Part of a small language model's weights: LayerNorm before each block.
Each number is 128 + 32 x the weight over its row's rms, rounded and kept within 0 to 255. Layers, rows and columns count from 0. Numbers have three digits each. The size before them is the row's rms in percent of the matrix's.

# layer 6 attention key, 320x448, rms 0.0669, rows 259-319, columns 112-167
083:159108139111096112086123129102160133098073116152137221080127077178120122101122153157158135159124150104159093151156097110170119078121168100170062189128136133137089081129
088:136112112186105100061110097163154106129123168158165110149096122171156057150091113054195119154094085097126072148148093192123150116151129105128123158181143141155101150197
089:088182064072221154139159101078111155134082165096143132095134135134127153083132156157156121114117184075106131156086089189163131082144148109103093083120180119113152138152
080:164123131157172113125113097188134166068156136147126138098151129129108162137167174108095177125109075112124130116099067159177151117166105201128193071128103113148094188148
094:175135090102173125134085096147182097095175107111189101111134136121109141105084119159151116094095117112096134154136071125187097135120102110121124123119137110100155055113
080:105108120148103133138179141085103156161138125077107131193148105172141136104109117069100116138134113122122128164120178126125123154177100181142175177108119160141107177122
086:130129135108142182124143119099185129166102184147143188109079119154147097144116123113151079182138095109108124158157127111103137120128144097123121082143151103100128065141
082:156097104096167118171107186076154117169138104141149102084144120085130150118141125143153147108113134115124137112084150123132116075138129103115153066086123106111104105104
084:131144075161077123136120096110148182123166147157152090075105165062136151119165177171090136095060112109154031175206137121164126075110156103142097133157156105162102090084
082:133069168141121115091111155119086119149125136142160153189158188164121168120107171100120090142163164101102152134109121109110119110140110136181116152131134098119144128045
084:145087145121152118128165120079152149129126127123143110093144141093151161154146138060045086108120117109109037132147148080180143126145140144135116190070141126143126138149
083:080134087116091080166155111125123139123104112111161098073082147153140123104164172084148089118205117106104103126109115109104129152145130089046204089146106068150092131139
084:137148124199119168140151099114107113101129107143111175167111235086096137161109167150160153141120167117140151190090147161131159155140121117135175142152150160080149102170
086:130158111129082109161136141100098071072132077188116106143105182110089159095142117127167095156123185120146136117090147127173074109132174152218121153101104148065071123114
079:102143114174086125152081113115156159140097150140106176160157110131109096114113105167138126131113120131111146132170128119088080080064125091088170089119161155139122123079
083:082102169108174166103135122167139163128084135127152160163049123143141169131145095139083129241142161125117134154114077095172137203140123139149150083125158094108140088113
083:128138112130080132122160112086147118163131052153075109101140158209125142140127142057162152128121148167114140104104144151093116141097188097124124147152193124134159101124
081:111109129116101082145142160164086142154109123067073179105126068083196154106083123136129169095134150077192133114169068110163147089103151175099127080113158113178164110118
080:136149118191085144136057164170063120113144156188143168145136125179114136110113198123134137151139106140087163128104172131120138060116148120151106132110145100079178139171
084:125132063138140127135115118073109116063118119152119063145140146176138115101146097114122112097087133092107160149145088129106119169092140150143127085169191125191204100139
083:142137132108098121133135087150111128112107146158023140087108138097214128155087197084152131155094091101126146143089157171115135117062131168174126191106116138130144110117
085:149064150099117190106158104089126125142115186072119072129083077105113085098158105121081133127108109196146126104170062110120075098112129122082154162159146098172128154155
082:142152168116149136170178104145122057092116113140074190126151168110133156090121128110154089142059111097060139141132110115158107122103093153123125125119150164108149188114
081:142101106142131104147064172140076106128148157133147133084073118134166149154122128140135152132091116111129117162128078117163081122160121124154152128129122160091119137121
084:135122137088116115086204120100179131070141104173122076108117121125139172073131155138097121093121126132110141161167208104094106155110131147114131169123093072125065154118
082:115185119100185103153083105072131203133091126155109107081173127127123145093145079131110067152121130158161151074075151167140082151164172092113077135146165085083129095146
088:089144158138111152137130139098089112151202148136092102146128177111153138126133179168080106105144159127148121157172120117141155147115068119141115110121104147113132136135
088:210104118146131150118084140120158130149087208116112098181114155076149123118155130139084056109181043117109103180106145113187133221138181131126166094115120108108145051084
083:073124134067139102118189122179140154137128065089098155150139126100133141133140204154130177079153125133091094137161131103166123127177116140091155209159119132136094107139
086:116174146151132149140116106134135137152069114090109119152164127104126129089136104147102199233160094175151101085131081084175114169144055120118127115129149098155121168110
082:174159099107133176097139136073150130080138098110138176111137151126101074111083134119106102128126183125214116092143137158077144150149150145161144071107163158140135063177
083:061181053143149142125170138130103132154128128116114074110136087080063118161125176167168072213198107145093171094124143114111134109179142136120100125143118119186119119088
081:092091145118148099133160082216147131108137144097145129141107131088112080108180100127070153054188122136097160126146178158163148172076094073094144145073105129073116177165
088:114112105109107059187120069103116156074165128137135134109117159097162184151074196108140086174107102090173106107134142098138126130104124125141059137101163134101145127150
079:129111088165131151144154092107097191151129162109166081080141136106146071123100115137122164161148130146130153124202114141178138065153089128130123129160206136149173098157
089:064185083073179165091130120099090169162110118152096085118114144115120093112071144108134138119123115087155109122131138215095169085121163115152103157154079141145147160192
081:136152143131054123199104131122145110148136144168107154123169127144131127094127126072152156155138127160139053102157178120119137176166106111136165175168057106157100139160
086:087155118129120166197135177126104133102085158143142133059151147057120097125127086207123175136162168106169092156126078116135179139091121166130155080117084136152130161143
080:161179114097137139164108127109111148091086140126072130073076126103128152150133191118116129088117160112120109134183143144149144101072124115136166091091145144107076146136
087:136166086154148110122102157156151124066101077123093113094206133130169106133123072135134062138160180104202145125153103122119081155077135062136120175094178082100157136114
086:134142089130108130118116161105082129113169097133149067133087110138101136201108200147126078198145151170138178118101138169113197103103147089135097193177177146089102148119
079:062134180126128131132107165153115131135148180113114106149092145090169124169192154070134189146168138118189146098053134171160096180143121127161064080205077122106152122092
086:118124117135130129051150085132087157118157106144147186116146176122183164192123132122123155191103166078081119164113146128113150104088103121148163161151145137093117098126
084:173122201097174094117145174139164166162109112136116125128169135086145097139119146118089131169191120125109119097113122133105114107094097076126114163086178149131086138138
086:129129080093178152119138152186092133179073153118164130073119142140090145082090107168207120205124147161118176082116125190054120071130171087132116150103145132159077118094
086:129117096127115121150158116113053140105128112168173161164113118053130130100119113147092074126127172120111113122186135104155168151120139148077160130122142138162183164192
084:116177144113105157140108058065178125149174142152145129151147183141174117125147166147091119176073096163150146100126106159147157151091169114125123071136151126173109094128
083:072144132117076120168092100107161134124169098140075116115128119126085113075129100124149073143072151126103170176162110114111144176149104124127152126117128171155140100128
083:116144124154115082118110142157142102154130088152122183182175139137113149151135110132143123131090127155167166124075095122160117093165178170092123178123120129126141154124
095:135146123120095093057131147119108168117113140189143121141051152130130177120119132171201158144147119147137125164140178088109110146048176049082153172120129145124078157165
085:111131179057189116160067110133136096162141132140129119141121126086062128205118074109107177074124132128111050191127115170154081145092060153135173166144182152127157174142
088:142116201047102109147076139147143086063118081124128137200133137142121091157160197179150124104149115147129094196125157145098137165139100118132096147222089121139145100097
078:163184108106100113097122105149091127089105131133144109115147080103148107136135164157083149162112108149094136134130135145203108130084115074117095178127153096076145118167
084:154098103108131071130152137103065111122162121093152110153106200102106106168119195099150088124163102104102107111107194137143168195130118057115150177135116147120088085101
079:126134120125072129152170223112122072126146146175117089153102134158094099120150143107099113118158139113197094155158091109120090136166146133121065137141095177097148153128
084:129115109124113143125139166099177133089058134136106127148214108232129104080085084132129122168143174140126074131096155153154130150112149136129064185145116143172145162135
087:117052154165122122135162151112139133154118152100128129170111106134075132129120117125101125122159147142158079105109104134124111153114151088047150099116086085059176152122
083:139178202154113144167128177102151178130135137115113135065114121164131137103157167089117130163110111111124145211097096103166211167125101134081108127164150144086146132094
079:127134190152098164110157090117188106135102117160179142148141109117104141137102142117122132119163114088192170141116112118092184120153123131109119086137139120116116145117
080:091138159125141110122183138081149075140149094127127157148144130130172084064175145080144071166098157141131100068130088101133119107167104129141127103119130089134119069187
086:138158127156088139160156182102113090120173119182104122057149159151117145139119134165116079161086169152099113128133116111131125168102161111130078146104112117115112082136
# layer 6 attention query, 320x448, rms 0.066, rows 260-319, columns 112-167
088:231137091099134140109119144112087144090107130104109135164109123123190088131088173039163113143075095125133113145165104138085108151093146125149166120144132119205141126135
094:146145074136104144160130131146128152117087196108178145091087095118102149180083144164115127146143111074103211113070159101137169108090196108119162107121193117110110142159
086:093150150149151111149144136166166151154056164106092119080173090088151174129094043178109158137102037098096207119117103076138158165131096139058123109107101140193081145141
091:155097097219179136166096108100127155059143138122166098123143177127160138106110068081113065153085151126176158099100149114178069162146165113143100072094112103139142127114
093:150104136109081081121177168103080115119126078147127129122137152137150180117179195090074176131132184131155100095144155084097101112099130140180141158147104128152100117125
090:110122119140206198102146128112081156168148144184111142058222166141135171121138191113172110129081156116078133123120127159142139142132126163154136095149110145163194125180
088:198134062119173142132121153213085166090131123151116128106155092058133153071117067098121139192086096146109124125092106121134144062090136102117142157161154078105109095107
085:118106140200148122106174136094133157148186150124091102140092115115124167190122088113121160145094156080116137147168153091186192101102135091125122137155139129096172113091
085:099111143110094175123161090084088015125087065142127143146107122170108118186138121135144117221143162083109203114166123136080170109073093117125144124110152160158163110141
086:117162121114130147143138116084124143132084149134097118120226166167145173104053127135154136152169104185131148128180049136177154117150133151096118156057066145174144166123
092:148114116191114132099142129168126193109114199164124137122143136060138182044180123094142070164122169112167130099095154190057184144109159188157134064108125142141133119137
087:140172157095086158146102169171150129192145083102161150138157090090110128116119154133082141066138196119145164089105143089140128128182147127129095161167172106115160118113
086:145130156112077136117088125099156155091118124128152175113111180107136050151172166086081087118121127194077137121173180121127174071176191158121127155191086099141074078112
086:170138133156144213109104137090076194123115124127163121082150174134060212082138066098097149093112122069161160154145109146097103091147150128147109115116157069146155119124
087:133123142116140144131133134141137117138134136072061126178141124105113134108105158124164073118147104019144096138115116123136150131152167079138093119107125093128173149096
095:165091150209164115096104055047140126145154120184075110110154130198123088145121127123148175057198096117164149097103156137114136092111091096156185091116101146127104152167
077:140167086155128134147143118145104134122093195102130141096118155070151136139025139190133144074138136112157101100094132160110104131064113166135156156171099137135099138150
086:106117127183059189088147106127090132106100143150099146148066098126142125147159159162150160103154127193148105156125115118132087087085162108121106145097097107102128114140
086:108206101153126112094145039124109153079176135175136139142170148160124110049117149148135160120045099169113185096184078092155087137132130196107102175095110156164108142131
093:094107084137113089071188104138175118153066169112125111118079135146138120197121126087098124161144079073090080166150170152155149119101111147116148167140049136129112109146
085:084120077138154089183134110126077179126128136174108136122108146146115115151171151130146167150156118129131126098132097125106125080146176142130092166109101103145148109141
089:108151115109124093113103158140137132105081154059102155123106119105143070132071062142105113141116100093144108131111159144103150139159104156122145104171139148092126144133
086:107102108168115150138124227153125105145145109198152117098149123106160121086157128104076122094123082190136151097130135202187072124124092154179115112112124147091179089111
091:086122117122149139063123140123130175088126109132117129077116127070093148109101146142119082126155181095159098160140106125097128100230089127105190086115167130140101160183
093:107132131149180078097058166121121129113086117133169118071115171138138091185141155070112066083124113044117202120115125181154150107123159184075138129176120128130121095145
094:164131121172141121160176158111114084146154124147166105117075154116078166146132145132131108132173103166077082092134082126092154127163161094084099113112118161094165108107
089:129179146091076173162137172103157107164132128119116109113147097038145104118108162168181150142128097177098139119118135138131170183112163110130072138135122120148161197153
084:086098137141097118099137132151116171110138158148100179162076140154067132155176089148140184122189137143190086168130152116179160123140135125057120161143148177128108189139
086:150143071040124154166068134153132157199143113171101063088074133108133143159136106146113180147134120135106111100125094115138068199109131148109099108139132056137095071104
084:114140106146145129131197121124116122117116145137152181147126114105144103105078106142106127165135116130146101166075109127127127085119195117144173106118106117110089156120
087:113133164131146072194115126141071166139125142163101138137147156174148125116115127158136169127166088063106136175117155126116145181195151072123140163126073144130151154140
084:104130159114129127061139102159145115151074058065145182165155164183064151094110094141106130132118114096154074141134111124132085129117094082089046126162127120071073187126
092:144106157177074172182163093111108138138120166108112097146102143104158100126130150109083126038130121132156127151134190080119160091100157140117184136132151115101133040163
081:095084111136136173162123156135116084131114057151155110133091178136141120063121086127180094144097155166120141118134126135135120131083140146137078186137118125110200113167
093:104115151089136144103142126158151117100093117104111129115148106094156132154145133080107129052117084088140136071123156140143159124147133191154124112084104127048124164175
084:123178136139123117071158135105130070122079155134123121192096115213142161122097099113125080203113113108166119169134073103172117095184092174157152182177127082073131162154
090:105139140117135131100169131099126104094121024139101136131139122124180056125146118135134078084164115153077123093128142095157148158168158130083116093119157159130155178093
090:154140119158136126146131137155076188165160109179125119129061121131106170095151106093095110155151105131109192122153167101109125121155183164125136093143146107119081088102
094:137139110160140133115103147109094184150145160136171085034143098105113128168176127073125071096148133151129176105139077109147159162134110136160165049175116119155138156100
096:210090145165156108132148147137166094115125079116123137118100089104137158155166129128112131158168157097091098129120119108103148097144132115104101161134169123059157139209
083:114141117121118085178127185142110067164154150073142118115124101150107103122102109156185103082069174081128149121128077096111160134083155110140131175124143194116161093106
090:221135172173137114095106083104094160150126140139155144112106120125148146213162122123129143144130099149179126197148161154093114114098112157137152119147129118103077105151
089:138130150107073090180096164171143152172176164110157148183148083079149153123134125114093128121172102126203073130161097159188122079132103123120119108125181135119088105108
083:193162167122128168197109124134090188124097152075178151069139114128144110169135104129104162112124124114108185138152156131134060109105153113147195113063100069114151092186
091:150151105146194129121113070170121132118086177139211138104120107190109133111123137108125141111183124164114111160099121138108098163139170162118211139113137067151108111153
087:130115139131116125108123092061119097113168125129134168135167123130162090119094183085118143094148125145114088064117183132105096125070181135122153087119116150147106125144
087:097153165106099156140076109125104116138086120184167140092123117177148099092160109121195132143122133152111086120133089131062120108137122131088104117097134147126149054160
082:114130113161119138074054123112164146112095110169133122058139105145141103154120121173103115086121116203126095170123179168191138111110141123061115121133119111095175216146
098:122122078150140073125177147153144105122149174161168119160087117100152162141161133146109159150080185095091049116161124066132091141164136134100132132096186146132118118137
088:137145107077109148125098136174086142099119103104140077131080150136108171136119096132081103141148142146136130081130119142133135179155087063106102147137177107158100147087
091:071142141066152108164146135145153101109131126181067096165109105137135067195103129120164152111128086090177091128125179124158107114098126114119046158175083153086095136122
087:133147145184081114101140170147080167083129184143148100148184096124137050135136136123157123154145136118105140101066107120071147110114106166149126121120156140088093114085
080:085149153102150128167066105111126157126146157081158099136074158120118151172191124102177073104149099159141125135168114153099142160097099124089184072159189089091089111142
083:135130107124100142141183179083186066125091118124114121121175119144134160077118168106098141054124194121133150141123149105106085139112080091081088166107146153112121126152
088:126120121165145149117144140093161136113116184143111119211090155118108164160067129139050084101134153127090088078175124106145127132134104111147047117085134186104146112102
097:136117088112118142148096159202093083172176068114156115137148133128099117139136115062126041196128123104141104112084124075103209163152129170173087156138170164127182098108
092:164182151094092077081201159080143114092130074159121093126128166144114104082106088179117140088092133092095108119149144129150118133187163110163087169142077170098165121094
080:157125094137104072152105075125192120131131069116072158137184168171151066187131090136113135141174116118121158072122086162150116161143118153136104137128146129147093147133
085:142093096156135111110155102157156131144135151123156127140150089120119168143090139133099088116187172149143098119166129144115167137153116092183151090133094172098095119084
091:124082141226119162114084135092079206164152129159084105154141158187128121182122087158163114127097141127157056105147096117116156137127094132104124122141124130091028152156
# layer 6 attention value, 320x448, rms 0.106, rows 256-317, columns 112-167
097:161120082120156113168124183152152107133121143175134120135175090171087128106199114148115209047183139115138096175132142114102125142136134146151084106191068127111114142133
105:112109202135134083161175159111188125092081132110164158117194141176152084140188127084154147121068098142150096172157091125156112147087111133144077147153115072086132101099
104:123099188178130114113088127107168209143170106129120095134181132143128159066124119100094198107107106161110159085161143129177095133134103101161142057081150116127150109094
093:100176142140096156183092106127161117149107137162128131146138115144105123170125086126157116104126133148155103136069148155099161106108166113072129078156090101134145147097
092:160117113169130138146138137108117114120201144122141172186133135113137131125150150166126090087055155106093154121132100093131117119094228173107133112192150105078112137106
102:134176095131144119094110105143105225125176115146076146109124089131157125126103133145176154226130042078062121132109130085111098127129142193117103166104145162166173121163
088:195104092135187141102180072094111141086084123119168129162123123164151134143137130148104110153134140146104142095117116194135069124146149083153154078150166134196177145103
096:129142065156151155165052120176137095121109143086185106165101077051189094136090078145117145140138128114204133128095086180170147107102144117146115152127097143127116175147
096:090142146104088138160115134108147158107156083137158169108158174164098182101117125127150121106170084153156134143178149096116151110105071118140111152091098116143109133091
103:146170180127125096164162090097120159155157083134126123140130139154120105096104099107105123119101056162086189080168153127096146111049194125176159162194142142131124094164
106:129139162123171103165128137112076161097104153107175156120173145154102179076162095112126158129120158134142139168170106118138133127074092129128130151123144118090147115110
095:156126126086142124096145152117125108144137123165128222097167141109119119126142155136080146090089132115083088143134157133129153094122104159110126154159091173108164105085
097:120139039192119066124148134130141103135165113181158135142064128165069156142107141101148140148052123169056139129079142145114130161098186171132061063136099187139168119183
100:125139139151095151084143073146104135160158126163147086115180093069140112154079160121151173180157123136141172115150128194072093155131140120148176174133108145141134090195
100:135160101119136131143110094083100119184109097094144069113111106110145103177146135113131122135116091119144197040134111165112142127108111055116126143116159147074102157188
099:091097149151147163138126128175137150145190138117118113106115107085078064167150162113080166050122092106115090084136159131102131117140088088165102083103127126136068142109
095:106104137115116115126121111133073153119135160116134136157103201125165129107089101221120148173143106100162105089175145111101094109075076200139134137123070165130155087081
099:148104106080177122152098165204136143170091149194117151105148125091144133170178100097115150090116135051116117154079193104121062080150149095089099166139140147084085166150
101:087062175152082109170102164103158112126176148090152141131084084172081099088161102133163058183101132099176149087084094077093100118106148177111131153146140147152195087135
101:160110167148084164145136164112143116154143107179168158142115108176179156112180108081100123097143124127042115125149183107067102157097141130159104193156111078188096150134
094:181132074092094130108157121161146077149127121130140232148108159157115186118169117103140171172121132088191105132134168083132076113137140160114105173116174107139081089136
109:131131116135099151134154142084099131128112077184169122163124209162083170176129130101165160146105141131078175089116124115106099180086157110140148131126202162132101148156
097:115139176125102099117124131070132129121144163141038134109143191147169139132107132169093104085117186081080134102104139151101135109171123116098152099149142064160114109132
103:133141153070157161210187127086084148202132091139157120106103126083098084141159123197104145069136119139049156161128176079116125145137083122090093136121172140162111103164
097:146121127129126068133086107160026120089168101135094137111146132097102178164072169108049100137171153102147119191130080138086170128093123104114129132184120101147129166150
111:088117064089129088095078083177121135119134197096126056140137123156128147175028096061105100125066121077164117141130123170185092153092159139183093141135149113109136183141
094:106143144161112115165091171098151107151126145129151180169106131159111172042069116139117081124097185153137137131104184082102102079147150134134131109094134104150184125117
095:130150180140148160115135171125143061088088120104105125129115119142107107089121155160090080046145125129070155107120170199124137126148126146056069111163126114083090119137
101:120094153154138152145130153103081155086130085120169140097098109120134148135111101190128112133117090117072159141103066070125125151128151133078133065142207118131156116101
102:139130121111156025184062099175181166095147120137113149130088198090143125086147104069155141164101099130146174124114093147107130166100172159153192170141083178155190067107
094:179133109132130138070155187149143125084086166092185112164164161142134121129167113121140153126100105057117130106084133089123121145124159076133116195155112109152159111150
095:124135124103126131149150094112156121130144129066150136132090131123103099157137186166160105163132168129176091154094121098128163136121150132097097078165150100120121149087
089:171079103185126128144128107121149134167149083063109155157199158160154183197108141115107140095094117145101142160139149138117087110134126096151177160149167133170180171045
099:088137119087140136158153121115135163152104154115136136100109059068074152177127130142154185123173153108128087184098135135131112160158139058105089081105108115148134138098
099:124149141107201102175095089120092104083126095159143140129118125142151097180164134144124130089124178088125129132162161194128151150080114119197094124165121099136116110104
095:061154096142151144173175088095176064112105159154148126086124095094112115165111118139126133133107169142112095146151168160108131107108127158166087155174113140162146160111
100:132109161102155067124103076162130113119131112105167090095137106103101126076102127134121137110130098066135101133131110183161099142110112141078138116168156120176146146094
106:101092164155045157120111141164190177129136120108157106162125107168133208098114146137031187157143150090123117089177149143175138149147121099146090112129120138114160119105
104:138135134190129158090154115123144116095194134108153109075109122115150136169096184142119090156158136148130142163168093098139137163113121113119130125143118157089174120136
096:096083172110051110136132120095123168081162122136135185104148125105190127127120109140151135169158145095145180172130091135147195170134114180120121058147109123107142123049
095:114107182140115112145098085128119158128186132093148132118135159156160111089107120118162117087054142175119120120146089176145150098077131078175138125135141150098133120183
092:140110122143149122164186073104113067133112103143147152092157164144092132128166096131129160073069195154085121104187107147109206057146148153232052145160178122143111101170
095:092149189123194152160143181094066138150043129139164126152168142181104045107172136161124092115104104167083169112136175104129109083082107087135086123097193128139147153070
095:140157167057120130147108149134184175133095152110076138054132167175141093079148149153125065129166141226136120155146079115071158088149138082154139172088128102077114090156
099:116118098156113156173085175081118120132068123156089120139108146159082134153132064204135105060085122110099174115158160153116083108051159161141115112112212155127086109116
087:121137114181145149097094087163093100122124172130087154116092083126129131116128185139152098133166105172102126140150093135108096137154144152144211116086099126121139104136
090:132183107076141158176091110102198080063111113112094136173140129098137128185146179084143174127173190088138168134134082097098118124162176138167126143152031153154092114146
093:127121112130143154118148105145082125088116163202121127117146108125119109127071146144074076173134064139117087157140102121087170138161144095112109105105127118077110135167
094:147116155157077160116103078157117120132131122162149132069109171150086106168135097142142093140132120169169087095179082114115085124134063143102156127123139145137111123068
092:112118119120127073136145163128114171134179137123138090099105140123113124110109144062168095130093134153068122095146159126075094120110118205128207133101153174122072061126
095:160165124161121136100114159106109116166121142109127133102099141168114117125146154167112140092136114148129146157031145068132102153114113118088129131105079124122128167149
093:148131144087149138153144143159075141124066084150110119160124121126109135177123138139147147101121069114135113141126065108132136104093140107117040147134167171126070097120
089:147120118100134108130129124074120123091156098123119193112108157115108117108157112128151177081167117135091143116138140129111085143074132155132153139093081172132099077152
095:153150095125122156068111118162176101100064092174122133145150167043112120149172143150182176113128123100150100159067133147122109123179172130132076124140117110052141079126
100:085138113153145114089114133159089165195157183163118157061143113129127137146102125087092129160125090136122136178173145051117112119105128106124177106095153154103105099131
105:130104167169126127156175181133121162153131114125134175083114130114070106129191102122112168107102079099107129140131139164157132094120082137118092151175094160114087147103
100:063148129131155098079186144085105116136134111112169121134125140154103146140152135139112136135091125123067111111124180180160147118064092151152116097149178139089152157179
108:138100130162089179114148134132172097162154139101107097126155197083157140138121144129133143111068121153171131091110104132179147141136136142102141069106119132143135176106
105:133134111075119160105142049129116183158165114070079143150116148115172042171119154136134142154125107118107144119110116193091165149121140120134143151157118111115112115112
095:111147078109083124095170124092104164190146126147075190106127120126117167087116109199133104137129138123121120097146083147175125118121193180126149144073113098109176198127
097:129036158127082123159183084140115082123109131170182159106105112142144135138138145142136112094161146156181168125175136184155170121149128121115113175168107106059112088082
095:175168088163171108157145141112092129059056039109183076133148131127176158110166114157126119132136098113113135162150147107100108137103153078137140125096137128125104120120
# layer 6 attention output (transposed), 320x448, rms 0.0909, rows 256-316, columns 112-167
097:118126124138157136091105100133154129117140116153189167141109100093108147196184113130098151092190082135106163146080143116152090087125117114142092175125163104149157105132
106:060199119157082113123102136138121114072126153140167173161110108049122142120142134172124162120153131197101173124113148156172112122165107128119174148129131148115119090138
102:114124098160082181118069129069101137134126099125149098143114192072200108133120029033084065071121116128131131125121136089121157130144107159171158125152122194117108121183
097:129160121091092044107189159079138135105060130141143142111117179112172077137123134167098112156109143126171131104176171133111219131138177129149099165125125164151135133145
093:168160161160159154118097059190082128100133066121105133083167121169124139112086066161123109093125179137052142090074166103110168124105151095155075098142097118182206087058
097:139111148129061155164090067105107136170145138141079137140135103119155149073152122146089148152105132139128127116204202125149137078161141082144094123113103170175160114107
086:071139132128112101149119128179146131163155093101116148184163115113154123130088196151128110155144078135087176145137073125122148125116100137132187124163127158147071159094
096:155098085044108118119146099187189145111107118066162188097095095122181100132145127110101115121071120079091159141171142138072142133126109105140100122139130141165107170149
097:103078104100139080109089138116081090016097174150157184133106179132144096074079186115142122126120159071128185205134147131081116139149083150160133110108100148164097139101
105:053110159128140119131126116077135153128160099113129126153154127155157109111114126124133127140144162144142131132189133168210131076145069090082135114142167128138123090157
102:111163127103096136123125154130170167148095143125181140159084135108121112116134110089111118130189134088162161117083068129091148111123121103068170054143181146095182105076
092:130107180121176146127136155144081103080138183196135167141151184114159175067077190088150160148140089172121146129120160172114082060159101187108108147086061120115107118135
096:139099159088150099087117054162126139159102155132069141114149164104175154122127118170164095097095109117144145170104167207131073098122159129127183138165132119149075107103
102:104144106144165183115109077105126181222131139112100126102146134128066142112145128111138121156148121121115143131121131105100114125123123084168075177098139181145099133104
100:075105134153142159210139112083141148138165120096134123127119132148135101148137138145134102124119103129199141121088105177084163178116165143104128136171142125123106149110
098:124096168121114100113143116105199145128109110122125116186163126156173087163121145161137204086132126142107102117142156057164139109121108180171160142140097196145096105169
093:115133098121150124148110136138129163074167092065119083133198115148140142095154152063094128151115162183042181124133116139096154146151133114097121089121140115137113088096
098:140155092157163149112069099110173130137102137087112115145109069134094120137151133099131048114133152071139099084131107129096200119173112082113104127112115133112100116118
100:160146105169097090148115163166123173137151169157169128067166199016196134141143068098125107140066128126086121117126121119123083231135097138139110157141141128085118103085
096:153086104117087134121146170080189101115142130167079129163069119199133153137106157142073131151098173128172102139089123155112158112122094163112078143170174148155160119147
095:153104081090114111097159163108137116167118124093123109161069083163116110123163120140053140123097114100115075180131130145088158179058121138102143176192093139141126129098
104:091097134150164108128122076085078159161158082120097103084172122119103155120158168141167163116081143146097132113089140079120108066133123125106116105158070074109113118088
096:126133170115103124097128102155018109107131168128106098090158130120206160126121176131127188115113099187074156176086212137160150007152145115154162122121129156139194150140
102:082131124162140129059147167109159102119124113121114154154069136113160084115191095142115155148182136192155160100142156066143141144121147096089167169200128124144079085143
097:098161171157150250136150133144111131115136174143166146056098168168099111195137095172142089121066138164106172149163154153166072094137131167085096138107134095117200129184
108:104132122097087117120122165112170168195135082112131151082149152070124125175153149148147140114152116102075096173156153165070148099118106155094157126173105125152073123120
091:151121189147175176112116117109119137154098110130143175098186129104148159138133134128125156172104139142153041156102147084152123118090102147120120095109141089134145094138
097:131200100173109134154128136167108109125111126126177140099106118078103061126141040138149086111148101115090139147162105094154143141098127145089184064094178126134135137132
100:178163161175095175129125161131148087184156155150135127142142137149106172207135122174128122160119193206101095086132084118093158098156143108090078062117144125101154128169
100:147116070130142116079162116180070116126183147056144173107149150083165164139147172063088124145092146108055194162148164158103139151119136108170124133135132104163124067132
092:113131131152114075145165130141124152111077125139063198107176075120094120119092094125096143076155133129131115153137181131171147127142140093157113205110160162131104064108
092:074129119139128108117160114147127101088154151185122161078114135110108105129134169193070108112105149127139106052163078180187144126139109184122091083102122060100180068206
087:198050187130140145113194133140102072091134128135083090118103179166166116195180215110107089122133103206111137130147160146129096154132162167112131081145147157100112081102
096:147132143100127131125149148123143113168147143105140101097116107093130135115061114128123100136133157139162135122118141101118154126154189135145092154067113136188185089146
095:100104094167137171143066106129129133132141150146118094102119085092122092123119148174145091113107139093145147170090113119115126160062121083160137137128146158119143094130
093:122121079086148043096102129149169107070121105124140116129131174100184114107144142114105158191145091114135155126134162119099120094106146088138146230165147121155148094141
097:166171118052149191130120136134125109099164101058112094140196115122160112137124043088080138142166143170152034166147118100180102140081131148164139151095198211103144150137
105:189146177175128145160124170088139144125147058113051169107146193120135094152072127152097086146136147149155105139155116086147104100154073159131090148110148160123132075128
103:130117094127102131158169178162104109155122130161139113140098133153129136146123193138179089212089135146109114119128108144113165150165158084110111210117108131124118108179
095:065123089168100134130110106087137166102182150171178165058131134112139128105167051151153077155184082172074135105154111097134184167145103119129099107157148044116153088172
096:111115141159134194163175094132115155114166186183121123102179121110107117204065155139038173111150147161114129122144060163125087098144145161194160140097186148168121148100
093:111146140116100119128174148110109086107130121167141104214105146184165143111071155163108160129127120171170161083098155074107102136141119148159117142163175135139149135123
096:129150103101106093153082116143193096090155101155085140125149156156152172118109102082137163151139113130132136161107085138139124191184131118111087137151131169108101086105
095:045119166132134071177112107086103169103138183128143092128151112083106169180160125145109176124117106162163203150146124121108177169160154056139153118133162128160075092122
102:128125137121153137099058128175116148128134089139110153133123148181135057094173125149138091118114131150150185091140133090136152122089128123150154122195127118133124136133
089:120104094124176115120067131125088118169090188085099152152153100112107118141178142102137070083140125135048139094139107123053096086134161077173132109147166087123090072121
089:134059105109096154075124165113184116105093140118162140161105120152147127148148199137078050056136158090073085137158223181112134072158125129129152114074118161114140107089
094:112153134164106135142101085106127135114092169136128091105159101120093106113103157162135126153168146133108092104129112145173176091142140098094078080128113084143184197120
096:086130107152143119105139160101100151129143084128121130145116090164123147123203086146153126123072144166107145145096056123078128168120174194117063137113131149119130123141
090:120132132147099185089167124119087132144149131151111170153119166122148157079143113111133143127123140177115155122138146183155119101082088103120175156153080140206142120111
096:136165164107138134145107147121130151108122092170135141144127155125103107096164224167187140082119107115169035124133092109166113133124087187113062118146071164093175149139
090:092114140112162145128126138097087164121165102148151150108144136149113096067131125169135156170082139123178134083087122150141100106132136149095172173108136133104122150186
089:106119115181127097107148158113140082129163097151143085145136195182091132144146117114099196134077101128125176145107150124138117092154078127182129143152152144075127086103
095:132125161134113156116121077080139099110158132132126194093124113171146105127109210142137158126146189094132175145104115110116156150085099097165149134110081165134094144133
103:152092124169202178126122098153127118135072148129120128175127149159099125050182055166210095178141068119099145128113204171122145180174106171116111098130118136190089137052
104:135131163137144147124114182121152133118109113152142161102141122098172139107143110115140090141101185107119168193119113166146099138157098146188204106128107081068160183117
097:109157151126101169128162156089149148059112096060085162116158166126122120131137131128141097096209135117147189157108117152116105173149116130080150119124081125138127139128
103:153161127148103143154131151129170133117120145130148168144180138142159186164130107063090132015073191098136095137181075141155137117121141186119161099150132125093139121091
104:121100098119108093120159109097147138094174169147101120085079157147116125120151139076150133106126157114119179136140171182120146143098174106138176138190086115161085093118
096:141117142117070099167113147142161144112135088170157070179133156146125146102162156129120146122166085190114159135122117115139126133179155089188139035159159110119110087097
098:099110098148110098095114156137120202096099132154147111128095105131059121116118135168137110138194068140080189142103146117104163172139148144148096171141123112171162110158